Weights of a small GPT-style language model, trained from scratch on English Wikipedia.
Size: 16 layers, 3 heads of 128 (1 for keys and values), MLP 1024 SwiGLU, vocabulary 8192, 31.5M parameters.
Architecture: RMSNorm before each block, rotary positions, untied embeddings, normalized queries and keys.
Each number is 200 + 20 x the weight over its row's rms, rounded and kept within 0 to 999. Layers, rows and columns count from 0. The size before them is the row's rms in percent of the matrix's.

# down: layer 13 MLP down (transposed), 1024x384, rms 0.11, rows 843-866, columns 96-191
# gate: layer 13 MLP gate, 1024x384, rms 0.104, rows 844-867, columns 96-191
# up: layer 13 MLP up, 1024x384, rms 0.11, rows 844-867, columns 96-191
down843,107,208,219,168,209,176,200,164,184,213,203,183,187,245,194,189,182,203,230,204,162,231,227,192,204,195,212,204,218,201,203,252,205,179,191,169,244,182,173,220,186,189,217,188,200,186,198,187,179,253,186,220,221,240,206,199,191,197,170,249,211,199,177,205,208,212,194,229,201,196,201,199,177,203,228,203,216,232,205,197,169,186,206,210,197,176,163,171,201,182,182,189,261,170,188,178,201
gate844,093,249,178,199,217,188,162,228,156,218,215,200,181,205,207,215,194,181,176,181,198,185,180,215,173,207,220,240,198,210,199,190,170,218,212,189,226,160,141,192,176,166,223,190,206,193,194,172,179,210,197,221,201,218,222,175,189,210,202,219,209,181,234,214,170,191,235,219,208,213,204,232,217,189,222,198,189,193,204,195,195,206,207,147,166,189,166,208,205,182,185,222,183,198,215,208,216
up844,093,190,206,202,208,218,202,222,185,179,204,197,164,218,217,202,223,206,172,180,190,180,211,188,194,209,211,200,209,209,210,184,176,189,221,183,195,227,193,215,203,174,198,177,176,172,202,192,167,195,192,257,211,188,194,232,186,220,230,231,196,164,180,223,189,178,206,225,201,195,172,203,204,210,164,194,190,187,217,195,196,216,225,160,219,168,157,195,195,219,181,194,210,229,210,218,220
down844,098,173,195,174,202,199,206,191,194,225,193,237,180,245,218,213,211,197,194,199,215,190,205,178,197,200,210,169,192,193,196,200,213,228,208,213,214,204,187,163,194,172,234,220,198,197,182,195,194,227,193,200,214,150,195,215,154,204,181,219,207,209,187,179,178,225,229,199,183,181,215,209,194,185,181,217,189,212,214,207,205,193,186,196,193,208,201,214,201,224,218,220,249,218,191,214,176
gate845,098,213,171,216,186,183,189,197,212,194,223,154,161,228,207,226,172,229,208,185,217,203,210,197,187,196,203,183,229,181,202,196,243,161,216,201,176,223,167,200,211,181,166,171,194,214,208,186,207,164,218,186,176,196,194,227,200,212,196,198,217,205,214,197,234,197,204,174,179,202,216,203,176,180,219,182,199,198,210,160,180,245,173,224,211,231,234,170,225,232,234,193,212,205,199,217,168
up845,099,213,196,207,237,205,217,211,197,209,178,192,245,186,180,177,206,224,206,207,215,210,194,187,173,218,232,211,183,200,164,176,213,201,166,203,226,230,210,190,211,235,235,187,172,189,185,222,193,175,214,201,207,219,237,192,182,198,214,217,203,195,184,201,174,199,166,201,175,195,171,216,208,209,191,208,232,219,197,194,202,220,221,184,208,206,202,196,182,175,195,197,206,227,180,233,179
down845,100,212,249,214,201,228,206,214,184,240,183,234,216,184,197,204,221,183,168,201,190,187,189,193,220,201,219,213,210,185,202,157,175,189,184,216,237,155,201,232,182,189,186,196,182,204,185,192,223,212,191,224,197,171,177,189,195,224,197,191,161,202,199,198,220,199,200,205,207,189,211,199,189,193,168,201,179,194,194,190,217,198,250,196,189,235,201,217,181,172,186,197,186,174,211,196,216
gate846,105,212,181,189,181,258,197,207,229,174,182,174,185,225,190,195,182,215,217,173,213,196,202,194,194,194,208,200,215,222,230,198,201,181,206,181,223,191,217,214,208,202,195,207,182,193,180,239,185,194,190,226,187,185,198,236,191,207,181,194,191,215,237,190,165,209,218,172,247,195,185,203,184,227,191,217,219,192,188,189,224,230,209,228,181,206,199,228,216,194,214,257,207,193,220,182,207
up846,102,187,174,191,175,219,203,224,182,200,178,194,202,202,235,194,198,198,190,177,201,200,215,181,195,173,185,189,178,188,186,208,212,214,186,187,162,212,194,177,210,171,212,197,174,213,225,225,191,195,182,181,175,186,240,180,182,200,188,174,187,195,221,215,254,214,205,192,213,204,180,212,188,175,203,209,217,230,161,181,212,183,175,192,175,208,177,217,188,166,210,189,234,215,187,199,235
down846,099,227,160,219,218,216,224,210,155,229,200,196,197,205,230,226,213,200,210,209,240,196,152,186,192,192,220,236,192,186,204,195,197,175,180,215,198,177,206,203,182,187,245,200,206,222,216,199,181,213,184,208,213,203,180,223,220,193,178,213,197,239,193,221,198,196,231,183,195,246,181,195,213,186,204,233,249,210,193,197,206,209,197,183,184,176,219,174,212,221,178,201,222,181,192,190,189
gate847,096,190,245,222,192,193,183,164,211,227,188,188,204,195,176,223,184,213,201,213,229,196,200,218,202,192,249,188,187,196,178,234,173,190,165,216,199,209,234,178,216,211,168,210,178,225,221,193,206,215,219,207,174,195,165,200,230,206,159,201,200,189,214,174,193,217,183,216,234,213,205,166,172,211,207,240,185,164,195,207,185,170,227,169,226,208,203,219,170,207,222,196,186,172,198,216,178
up847,100,211,197,219,245,202,187,182,198,223,232,211,202,186,205,194,180,200,218,214,198,224,243,175,196,211,242,193,187,174,220,204,185,196,214,203,192,170,225,206,200,220,241,206,177,221,216,224,188,209,170,198,218,170,191,221,221,231,208,199,198,212,168,197,192,216,205,185,207,223,196,250,186,195,218,230,188,196,188,223,158,195,193,186,226,214,199,172,151,201,200,216,181,214,194,233,225
down847,100,207,200,192,211,208,182,163,219,211,202,189,173,223,183,227,196,186,204,200,178,213,206,222,200,197,176,199,211,178,244,159,201,178,169,213,214,223,203,162,206,200,193,205,199,214,187,187,206,221,191,207,216,198,181,224,213,205,204,239,216,233,167,209,227,212,246,190,227,217,184,191,243,166,182,191,174,194,209,205,210,227,191,176,199,169,206,202,217,201,219,197,209,199,236,195,161
gate848,095,221,198,200,180,165,204,159,210,211,184,178,164,178,177,194,191,186,169,209,195,189,201,188,228,201,186,188,250,189,160,209,194,211,173,199,230,172,175,200,204,199,184,213,210,180,176,199,185,192,200,208,185,217,227,202,196,186,209,202,183,185,204,207,182,177,219,229,211,178,198,194,187,192,215,169,207,198,202,203,250,207,173,232,212,220,203,232,230,258,216,207,180,224,187,195,184
up848,097,207,245,210,193,174,196,192,245,210,194,176,233,173,172,212,193,195,205,190,214,208,179,171,189,186,186,188,198,214,228,200,197,255,216,198,230,207,208,204,230,174,189,216,238,193,213,199,231,222,199,178,227,188,202,201,198,207,210,171,197,191,228,220,175,181,205,187,183,203,175,241,211,183,215,223,165,182,151,196,219,208,203,166,197,187,221,218,182,214,154,186,181,232,218,192,214
down848,099,197,194,205,198,194,223,181,209,199,200,212,224,227,187,181,219,208,212,218,239,215,213,180,199,173,198,210,134,215,216,260,220,171,200,208,154,156,169,213,216,194,210,229,212,219,184,206,203,184,212,184,205,168,220,183,194,206,196,188,210,209,197,223,232,210,205,202,176,224,183,197,223,217,208,203,209,234,216,190,187,200,214,225,204,192,210,211,254,183,173,200,198,196,208,217,222
gate849,115,203,197,228,227,185,222,181,195,215,222,228,193,203,180,213,176,162,180,203,203,195,227,205,233,216,211,204,221,184,185,182,217,213,202,214,185,157,210,169,191,188,206,173,203,235,183,203,174,170,191,202,189,176,198,191,212,191,212,210,194,221,206,187,246,166,185,228,223,180,182,189,172,183,205,231,189,190,227,187,185,216,183,211,224,173,202,161,182,208,142,192,206,192,198,222,186
up849,108,163,195,209,218,213,143,215,175,198,199,216,199,185,204,183,200,193,217,205,225,200,185,204,191,200,238,208,181,180,166,197,229,180,217,188,182,206,195,177,195,190,183,216,157,217,178,199,196,194,173,209,164,259,193,187,213,206,182,200,208,191,195,180,210,164,211,199,187,186,167,176,151,212,160,223,194,230,199,189,195,237,183,192,230,212,167,216,167,199,231,206,199,210,166,189,174
down849,108,222,221,205,210,212,209,193,222,195,186,249,211,202,188,202,217,190,187,213,177,182,211,203,184,207,220,194,211,258,223,185,216,166,175,178,199,156,174,233,194,215,200,217,188,190,212,201,259,208,224,178,168,172,172,177,217,189,212,188,192,190,180,162,194,188,175,189,192,215,210,245,179,216,194,175,209,182,202,184,196,186,163,207,217,209,211,180,217,211,229,191,196,196,202,182,190
gate850,097,228,161,199,198,177,215,182,195,179,212,198,175,192,207,194,203,198,191,211,224,228,203,191,212,192,211,222,173,261,208,237,184,176,219,217,205,193,158,224,214,196,211,202,187,209,210,196,216,210,206,193,232,192,215,179,185,184,177,176,212,208,207,216,226,182,218,192,211,197,219,219,211,166,184,237,217,216,214,206,217,203,207,157,228,227,188,190,201,202,178,219,230,170,187,217,230
up850,098,228,151,200,198,167,180,201,219,213,199,205,187,222,178,208,226,224,171,203,175,179,193,224,177,194,193,242,188,198,190,213,203,228,163,198,212,202,201,215,190,183,195,193,190,185,181,163,181,195,220,204,215,194,205,216,239,189,180,213,199,186,208,216,163,197,236,171,212,225,177,230,191,208,224,153,190,198,213,180,222,183,231,207,200,206,231,213,200,230,192,207,230,177,188,166,175
down850,099,198,194,167,219,198,192,218,185,196,186,223,188,196,190,182,226,207,213,220,183,199,191,200,158,211,207,215,205,180,184,215,225,198,157,216,190,197,205,209,232,196,217,215,205,211,168,185,207,206,199,238,196,179,190,200,172,164,208,192,215,218,203,197,199,202,213,184,221,219,187,193,192,215,216,221,236,242,170,207,190,201,212,231,185,163,211,217,199,152,197,194,205,153,150,164,220
gate851,097,172,191,187,217,225,231,218,198,218,191,220,201,184,184,192,173,220,221,212,197,216,222,190,172,198,207,227,194,187,228,206,201,180,157,196,197,195,201,238,192,195,178,172,216,207,220,185,226,189,226,205,209,191,182,204,173,201,195,208,200,211,182,200,174,175,200,202,208,211,173,207,204,240,216,187,228,216,179,178,180,159,170,171,200,199,214,192,181,209,197,183,229,222,141,157,180
up851,097,213,169,148,227,215,207,167,196,176,190,193,192,182,209,169,208,232,202,213,238,212,191,226,180,192,165,221,184,212,163,223,207,205,205,194,161,216,201,256,191,236,243,174,195,218,185,197,196,230,210,192,194,197,200,192,211,208,209,173,200,210,189,150,220,186,182,212,224,229,220,188,194,221,204,218,197,215,240,210,160,203,208,210,188,200,174,184,223,220,209,250,211,202,201,178,209
down851,098,207,177,168,148,188,185,199,195,225,207,205,181,202,190,243,202,207,203,187,182,182,148,249,216,216,191,191,205,203,239,176,224,168,180,224,187,211,222,172,153,189,191,184,182,188,223,223,197,223,188,211,189,201,193,186,238,232,183,225,194,204,173,180,183,227,217,154,185,188,204,193,213,242,197,234,218,217,196,202,216,222,193,201,173,189,213,195,213,177,195,161,229,232,205,192,199
gate852,098,184,242,198,200,220,203,167,187,185,192,172,183,184,180,227,225,206,201,207,224,224,221,198,211,210,175,196,191,182,213,188,206,174,190,178,196,183,216,192,206,201,181,193,185,189,242,230,236,210,202,220,205,220,145,164,219,203,205,212,196,192,199,177,235,216,185,193,188,218,209,208,192,227,192,186,199,203,201,177,169,203,179,230,183,216,204,142,188,174,203,189,207,193,214,224,204
up852,099,184,211,237,192,226,213,210,220,192,246,186,187,211,221,194,184,211,168,220,211,231,189,176,201,169,176,200,207,199,212,202,203,204,181,217,212,207,205,215,186,177,177,187,172,205,208,198,175,165,202,231,196,209,203,219,176,177,212,189,230,201,186,200,218,146,187,201,194,211,188,182,212,192,210,214,185,219,171,215,230,203,208,172,164,175,210,171,216,173,239,201,208,201,228,196,187
down852,097,207,178,181,204,173,216,181,226,175,214,195,197,206,191,167,188,197,177,218,180,223,175,190,227,160,199,238,208,184,214,181,220,203,192,184,214,195,219,183,163,221,177,188,184,234,230,205,192,159,188,195,171,166,212,213,221,169,193,211,193,202,197,183,205,175,219,231,188,184,165,183,210,210,184,201,231,212,219,176,212,248,192,178,216,232,193,211,190,185,248,203,161,206,191,187,196
gate853,100,216,218,247,202,209,178,198,235,180,208,193,194,196,219,202,189,180,199,184,176,249,201,208,216,222,183,214,205,180,216,196,227,176,215,192,171,202,169,252,213,167,197,208,193,202,187,189,195,228,160,173,184,227,214,207,198,223,202,198,216,176,223,174,187,168,216,234,190,200,198,167,213,192,156,207,212,215,182,177,204,199,183,229,211,186,174,212,184,212,180,166,218,234,210,211,199
up853,098,198,222,231,189,208,226,171,196,191,214,213,204,190,209,243,218,212,187,174,176,215,160,198,200,221,215,203,202,199,236,155,179,214,188,230,173,207,181,171,203,206,178,221,208,202,169,208,256,189,202,197,203,217,187,200,231,194,193,184,171,186,183,201,196,183,176,185,234,221,195,231,199,215,225,170,209,243,189,215,225,196,220,204,215,199,228,218,170,189,183,229,212,200,185,195,199
down853,100,218,218,155,211,190,176,188,220,206,187,172,185,209,230,223,196,221,187,208,200,219,175,189,205,211,195,201,187,204,219,209,221,255,173,141,169,203,200,166,193,232,192,182,157,208,205,206,194,195,199,201,204,226,206,215,192,214,191,200,216,220,219,208,192,178,227,203,221,199,166,190,215,177,189,218,232,159,186,199,184,178,169,200,229,220,217,195,190,189,158,208,235,171,202,207,216
gate854,099,230,189,232,191,221,204,215,204,228,192,181,208,206,214,202,194,184,188,243,196,207,183,227,181,221,188,212,194,205,229,203,206,178,171,202,194,162,187,205,210,191,191,206,186,193,199,189,193,196,226,192,161,214,217,216,191,190,206,234,215,205,211,228,210,205,196,215,200,213,211,202,186,163,203,211,230,200,192,202,193,214,221,183,168,228,192,211,172,185,231,180,143,197,199,168,204
up854,105,223,187,182,198,186,165,219,203,201,202,213,204,206,214,190,190,220,185,171,187,192,169,171,198,200,200,188,164,163,205,191,204,214,187,203,194,245,201,230,214,171,228,174,215,203,166,193,203,225,231,220,209,201,169,174,170,196,192,189,204,238,201,196,190,186,183,205,171,185,194,182,212,220,229,204,200,237,189,201,232,176,186,235,226,206,200,199,214,202,190,185,233,189,205,236,205
down854,106,211,166,225,243,270,187,179,195,212,201,202,160,193,211,221,177,166,200,214,194,209,227,201,206,200,181,237,226,202,238,205,231,210,197,197,186,218,177,180,206,172,188,183,184,173,204,211,241,207,178,175,204,177,153,200,163,204,179,188,258,225,166,200,172,201,193,187,175,227,168,194,198,178,210,171,172,230,199,190,176,195,219,195,187,217,202,198,200,223,192,234,192,167,215,191,223
gate855,093,211,234,204,188,205,201,175,195,193,210,178,212,151,177,215,191,198,215,212,240,226,217,214,178,194,198,185,183,178,206,206,220,225,219,200,226,192,190,205,197,193,188,185,175,195,213,214,186,180,192,158,186,221,209,186,195,222,211,238,207,187,157,200,221,231,164,218,205,198,190,215,208,195,198,233,209,174,233,211,191,207,204,211,237,240,179,213,216,232,218,179,239,231,209,205,186
up855,094,218,154,163,218,189,191,181,190,210,224,199,196,198,227,221,197,200,181,214,194,236,226,205,205,214,195,223,200,188,217,187,173,179,213,213,191,183,190,203,199,176,211,198,192,187,194,200,218,193,208,211,191,159,181,169,197,188,167,163,210,201,213,199,214,159,225,206,219,221,232,211,187,200,204,167,193,192,191,208,232,211,214,242,192,229,172,213,193,221,213,227,193,219,215,226,218
down855,096,185,229,190,196,201,206,206,202,168,185,176,235,222,158,223,210,199,199,175,189,175,189,210,167,155,175,185,208,179,193,214,187,205,203,229,242,221,225,181,199,233,166,199,175,178,187,194,228,195,214,217,190,194,213,226,216,195,214,161,178,202,199,208,218,192,196,197,183,204,188,173,209,201,186,208,188,203,233,187,177,207,200,185,226,210,216,221,215,206,181,215,206,216,199,170,195
gate856,101,188,253,208,167,215,223,201,175,228,183,206,190,190,182,206,209,226,171,220,200,168,201,202,224,197,217,167,190,211,205,223,150,193,199,202,165,227,199,191,188,169,183,205,230,219,213,198,199,233,201,222,200,196,183,190,196,207,199,174,217,197,185,194,225,191,212,189,189,219,173,182,198,209,197,215,194,180,179,193,201,225,207,170,170,189,176,199,215,207,202,170,188,188,193,209,220
up856,101,176,178,219,223,183,212,223,188,245,196,189,187,208,215,205,180,187,238,222,174,219,186,229,183,178,169,186,196,189,191,187,207,200,206,215,196,199,216,196,200,177,202,204,170,145,203,225,210,224,165,160,205,199,228,192,222,170,241,193,200,213,205,171,200,222,215,221,176,188,193,170,208,203,200,212,177,214,202,227,218,207,207,172,205,199,215,210,227,195,218,190,211,196,227,191,213
down856,103,206,205,207,241,236,210,188,217,191,183,225,180,154,241,207,180,159,216,212,185,235,213,207,220,187,213,204,180,193,193,204,229,230,207,174,190,213,185,181,215,193,189,202,179,200,178,173,228,209,209,184,167,186,171,169,198,198,221,182,182,204,208,208,158,206,146,213,225,185,220,177,200,177,203,186,207,238,216,210,197,192,173,176,187,203,204,203,157,228,238,239,205,203,210,205,202
gate857,098,191,162,191,159,194,195,227,209,223,226,176,242,227,183,213,184,202,159,198,200,177,200,187,204,209,194,146,240,214,196,193,175,214,208,195,151,210,218,233,191,186,185,226,217,195,183,202,195,172,168,162,186,218,180,190,163,191,192,199,190,199,182,213,201,195,164,201,185,239,174,212,210,204,218,211,196,222,207,205,208,226,202,182,220,220,204,241,171,205,197,195,188,208,191,185,183
up857,095,189,205,186,134,209,216,178,195,250,206,174,220,209,187,210,200,193,209,219,196,230,215,179,209,226,200,166,194,184,202,203,199,191,181,208,206,204,213,213,202,198,191,200,173,165,165,219,198,200,132,184,179,202,206,228,166,212,217,251,227,203,230,201,240,195,192,196,178,188,210,204,194,232,212,196,222,222,169,219,166,206,192,191,183,200,196,201,198,197,183,192,176,213,217,208,182
down857,097,208,217,174,188,195,226,181,143,192,199,223,206,200,185,234,205,212,210,223,188,200,204,198,222,221,222,196,176,162,211,179,183,208,201,174,218,173,212,218,209,191,219,197,176,209,181,170,185,232,178,199,194,176,202,205,201,239,178,230,202,210,202,209,228,164,186,222,190,194,188,217,171,210,204,177,181,217,177,219,180,178,194,184,199,229,225,212,211,164,191,200,202,177,243,217,172
gate858,098,225,218,174,187,215,174,216,215,200,191,241,197,176,239,216,196,234,202,181,187,223,192,192,184,159,208,166,199,203,229,177,194,190,229,191,235,197,193,181,154,192,198,180,213,176,196,198,211,218,166,212,187,202,225,190,199,175,219,180,161,207,215,226,217,223,187,217,218,219,179,240,217,198,200,203,193,213,172,215,179,243,229,174,211,187,206,218,174,222,141,172,194,184,200,182,198
up858,097,186,206,237,184,226,227,216,158,243,194,215,174,190,217,218,216,228,228,191,193,193,194,219,195,205,193,204,182,206,198,179,184,173,207,185,207,189,199,167,214,207,190,220,209,220,196,208,160,174,196,209,217,242,202,186,192,207,209,212,218,184,194,176,176,199,188,173,183,209,202,188,190,197,198,222,178,233,201,215,203,197,197,179,194,218,169,219,184,230,239,210,210,217,204,208,247
down858,099,224,222,195,217,186,201,237,198,226,238,234,243,202,209,224,181,220,217,198,187,224,214,143,199,186,211,209,184,231,192,194,175,225,185,221,211,159,199,181,141,161,207,198,193,177,220,203,225,204,205,195,204,209,200,196,238,215,211,201,171,220,221,204,212,202,205,160,203,178,231,210,181,164,202,236,180,201,196,204,208,176,204,203,172,196,206,182,191,212,223,216,155,175,211,191,172
gate859,101,214,189,232,217,230,217,214,192,207,196,193,197,204,215,180,201,180,228,206,192,216,193,187,217,183,179,172,214,216,182,181,213,221,209,198,196,160,181,187,155,215,218,168,203,147,195,202,193,192,217,234,212,183,204,211,188,215,231,216,215,212,189,206,192,215,195,182,174,185,204,164,200,216,173,223,199,212,229,220,193,194,242,204,184,209,194,218,195,203,177,187,223,253,210,185,184
up859,102,173,231,189,218,191,221,213,196,216,182,216,218,181,191,182,212,202,169,213,211,219,226,203,193,244,191,229,186,193,204,174,193,199,215,222,205,203,163,175,194,180,190,198,191,176,226,200,183,211,177,172,213,223,208,207,219,217,166,197,206,179,193,201,190,197,195,194,198,198,161,202,181,203,179,195,198,187,190,191,231,208,194,207,217,216,189,212,219,192,179,196,199,163,187,197,180
down859,105,225,206,164,208,199,200,188,206,197,180,199,205,202,200,203,204,218,216,189,185,213,182,199,198,187,193,177,214,176,183,192,197,170,185,205,197,174,204,209,205,205,177,220,203,186,200,213,181,188,168,210,194,142,226,182,214,214,211,216,186,196,199,238,216,188,243,194,192,234,223,205,226,208,190,181,235,211,240,194,176,197,156,182,220,193,190,201,183,176,205,186,226,204,192,199,239
gate860,102,201,216,246,211,194,156,180,230,218,191,217,166,210,158,198,174,194,172,184,214,219,172,208,223,196,182,217,205,198,217,211,179,181,204,166,173,192,212,198,166,233,201,211,158,185,193,196,186,174,224,207,200,166,238,183,224,181,191,224,152,198,212,187,196,191,197,170,200,220,207,175,175,187,207,185,177,194,196,186,232,179,241,235,206,238,217,215,222,222,175,226,203,223,186,198,198
up860,103,229,209,211,205,203,195,208,196,190,208,218,214,212,204,161,213,196,235,178,223,173,215,215,173,185,199,219,179,223,209,202,168,214,215,209,199,248,176,213,213,199,253,223,214,203,180,218,178,200,212,209,175,178,235,151,178,184,220,177,191,250,191,205,224,197,232,185,193,183,224,190,202,209,173,193,164,244,209,197,203,190,159,204,200,199,205,202,205,262,218,206,199,222,231,170,213
down860,102,224,175,188,181,185,177,195,190,171,226,218,211,213,169,225,205,212,174,201,206,185,183,178,221,196,206,207,201,196,222,146,187,193,229,208,201,229,191,226,184,172,221,198,184,174,182,185,189,194,214,250,207,204,171,209,196,222,181,202,179,212,203,216,212,247,174,220,212,197,184,206,205,235,194,181,203,179,188,198,182,197,184,219,197,242,189,191,226,187,210,175,206,209,233,199,197
gate861,106,214,210,143,200,200,214,224,209,219,202,193,221,208,170,182,167,220,198,177,215,172,218,244,181,206,204,227,186,176,186,189,188,204,196,210,229,168,217,190,194,195,187,156,195,193,238,219,186,195,226,224,188,240,196,212,188,186,202,222,187,239,164,189,202,219,220,165,198,180,197,214,210,201,177,154,175,145,188,224,185,216,186,219,177,212,209,198,198,213,198,221,202,219,224,216,194
up861,103,192,184,187,188,219,224,236,186,201,183,165,178,225,174,196,226,215,205,192,209,184,193,207,205,193,220,228,198,177,209,209,159,215,149,203,176,227,204,202,217,200,218,181,193,190,222,185,194,214,187,165,212,247,231,209,200,198,180,181,183,220,204,226,171,198,188,213,197,193,201,217,179,167,194,217,236,209,192,169,207,195,216,187,196,173,182,176,217,178,203,204,196,192,209,205,187
down861,101,224,220,185,196,213,197,203,187,183,213,203,239,209,191,185,217,215,189,215,167,191,181,209,162,180,183,208,204,226,189,194,204,238,205,168,229,235,212,205,164,193,179,191,199,196,207,162,181,203,196,149,187,210,195,216,212,203,197,207,200,229,225,158,180,210,223,202,216,172,203,203,184,191,220,185,252,195,188,200,223,211,243,209,197,206,248,210,200,240,232,216,212,193,201,243,199
gate862,102,216,168,210,187,221,209,154,214,196,185,179,191,194,191,193,223,255,210,228,199,207,219,193,201,214,199,217,219,198,228,244,200,221,205,179,215,216,211,228,199,233,228,221,185,186,203,212,166,197,173,223,194,200,186,227,180,220,194,228,162,260,229,191,200,222,197,217,159,196,178,225,228,219,203,200,215,164,229,203,208,193,201,215,239,242,183,210,190,197,202,201,180,199,207,180,212
up862,105,237,238,211,200,189,192,194,176,214,223,195,230,189,212,244,200,175,206,189,239,206,229,209,197,203,205,171,202,208,210,190,197,207,209,226,235,175,156,190,221,192,190,239,168,195,211,181,225,232,194,225,209,227,196,190,214,185,188,191,212,200,198,189,178,160,206,187,183,196,206,190,199,166,230,170,209,207,207,227,212,172,173,201,208,202,209,177,237,216,193,192,179,203,217,219,171
down862,103,200,222,196,199,215,178,237,194,214,228,195,141,220,210,190,191,243,209,209,194,216,200,222,190,224,205,209,179,187,167,199,204,212,211,147,204,190,160,168,207,202,199,214,189,198,216,183,165,162,194,202,184,190,177,237,193,223,178,222,198,206,204,155,203,176,203,208,194,188,188,207,199,193,195,180,196,227,235,224,200,195,200,206,229,185,183,191,211,201,200,229,209,182,202,237,201
gate863,097,190,200,160,203,155,203,219,223,181,192,211,216,192,193,194,193,198,184,221,192,205,193,170,184,178,205,185,198,202,198,190,196,168,214,214,228,165,204,202,217,221,166,229,229,214,213,181,167,243,198,219,199,165,228,220,187,202,175,177,204,219,201,175,190,247,155,207,235,212,181,166,211,215,173,182,174,216,165,210,178,216,169,212,191,193,183,229,188,198,215,208,222,178,199,228,222
up863,100,201,172,214,160,219,191,202,187,199,217,171,209,229,216,202,161,196,209,200,226,215,205,152,226,201,211,195,213,200,179,213,198,201,210,184,230,198,205,192,189,193,221,205,177,199,184,195,180,211,198,218,181,168,204,192,198,191,182,227,186,154,220,197,188,186,184,242,189,198,217,214,199,204,202,218,222,190,196,205,190,188,167,201,162,172,183,206,192,171,203,218,187,195,190,201,189
down863,100,203,188,180,178,215,187,213,245,219,183,184,178,232,233,205,190,184,236,211,213,201,200,192,218,229,174,192,161,187,204,173,156,212,188,219,183,192,211,187,216,234,171,177,204,214,179,204,198,169,206,177,220,208,166,212,212,224,200,215,191,231,245,161,225,181,195,228,166,230,214,189,165,184,195,186,200,201,213,200,204,199,208,207,196,184,174,199,173,253,170,203,191,194,189,229,190
gate864,095,198,185,189,231,193,202,183,224,217,217,196,197,220,149,206,180,214,175,172,196,202,187,162,201,216,247,218,207,221,188,225,213,172,183,216,194,169,222,175,190,179,174,204,199,181,167,175,246,217,204,207,254,218,232,205,206,200,181,183,192,166,212,213,242,205,192,209,191,213,221,156,227,189,187,197,178,223,202,203,208,196,226,203,204,152,221,171,184,218,197,219,197,182,189,221,197
up864,099,181,202,203,205,198,203,202,220,183,195,232,203,226,216,179,188,170,170,192,195,207,206,170,181,199,227,214,205,202,198,179,183,214,185,192,177,217,205,165,220,200,209,205,213,224,210,203,194,186,200,198,211,201,216,191,170,205,193,198,222,239,204,225,197,165,208,213,209,212,207,167,206,201,207,191,202,222,170,213,196,238,182,199,237,219,179,175,164,244,232,199,195,200,161,193,249
down864,099,225,227,224,188,184,176,192,195,202,210,181,214,202,188,213,169,193,200,212,230,175,194,237,186,193,208,192,193,198,185,199,220,222,224,195,205,208,201,215,183,211,190,192,214,215,226,196,160,188,196,219,173,175,184,175,197,205,203,196,171,215,216,201,181,188,211,208,182,188,201,187,211,201,220,190,175,223,192,184,205,200,176,171,187,204,198,198,211,237,197,207,199,212,190,205,254
gate865,099,186,195,217,171,181,200,192,204,219,199,200,213,191,182,208,210,196,174,202,213,162,262,202,227,181,182,224,191,224,190,196,210,169,236,207,190,186,221,175,162,228,147,176,171,185,209,214,216,193,222,200,223,183,209,190,198,213,226,197,199,184,184,182,229,215,177,204,191,197,203,208,221,209,184,218,207,214,184,221,226,197,159,221,188,210,208,196,218,225,182,174,186,181,239,190,226
up865,101,245,199,200,213,187,196,187,217,190,208,205,157,220,216,188,189,213,208,217,221,202,207,189,216,204,226,181,175,171,233,183,217,223,218,187,210,208,210,205,227,207,223,188,208,221,221,192,197,192,191,211,190,165,194,207,217,179,186,156,184,171,200,176,184,218,158,201,233,192,190,152,175,219,212,209,211,230,180,215,218,196,219,230,225,183,180,214,249,193,185,182,202,185,190,203,222
down865,099,214,201,221,172,202,161,236,190,185,226,167,212,214,171,191,230,185,206,181,207,186,168,178,215,222,176,196,198,177,177,192,211,191,219,201,187,198,202,186,223,198,204,211,185,191,219,218,180,192,235,199,178,223,216,191,193,235,222,178,175,201,192,188,188,214,204,174,206,163,203,204,239,237,175,206,204,181,218,203,197,197,174,175,202,193,227,184,212,175,216,218,171,183,222,215,212
gate866,095,195,172,207,186,199,164,201,207,206,197,173,192,190,210,208,201,204,203,226,190,232,171,194,198,188,198,243,190,199,203,163,188,196,193,207,183,202,211,213,224,213,206,233,194,203,197,209,206,207,190,169,179,199,194,245,210,210,196,199,247,214,218,219,238,212,194,158,160,172,209,192,190,192,207,168,187,211,196,198,220,229,181,238,167,184,183,214,180,184,198,199,222,243,205,179,174
up866,094,180,204,196,209,221,198,168,231,187,195,195,191,201,231,203,217,191,180,203,185,175,181,224,243,195,201,238,197,233,216,209,227,226,172,188,219,216,220,209,221,198,211,207,220,198,217,174,206,227,196,190,226,218,235,179,213,164,205,182,190,207,215,179,199,194,216,201,182,196,231,194,181,210,168,216,211,194,187,198,172,161,218,226,260,215,206,210,238,206,161,161,194,207,197,204,218
down866,093,220,196,214,242,202,240,216,211,189,200,194,217,197,237,189,153,172,200,204,201,217,184,180,204,192,227,196,204,185,179,167,183,219,225,190,198,211,206,193,184,206,175,167,192,203,229,191,203,205,182,213,238,185,209,194,212,187,207,212,201,205,207,243,198,219,191,214,193,259,183,208,190,200,178,164,213,225,204,205,207,203,177,221,182,223,188,170,178,177,178,202,185,191,182,224,242
gate867,096,182,233,205,233,185,198,177,187,208,170,168,228,189,211,181,223,168,174,200,194,209,218,224,201,199,193,163,196,186,188,183,216,191,184,192,221,188,189,243,179,253,214,202,174,225,211,167,239,191,194,224,226,194,199,211,189,174,204,215,159,222,203,196,225,209,199,176,207,215,214,212,212,186,218,216,181,172,182,168,179,194,187,202,195,185,201,179,238,209,206,183,173,199,229,197,191
up867,093,209,235,171,176,189,183,212,214,177,204,214,201,208,187,175,180,207,204,228,176,207,200,228,197,200,195,176,182,194,218,189,188,224,192,187,185,176,201,206,207,212,209,197,191,213,212,173,196,196,213,195,196,215,175,223,167,194,223,211,171,171,241,173,203,216,165,192,181,183,175,248,190,203,191,184,223,227,207,206,198,176,173,212,211,135,196,189,250,206,218,225,173,168,214,181,186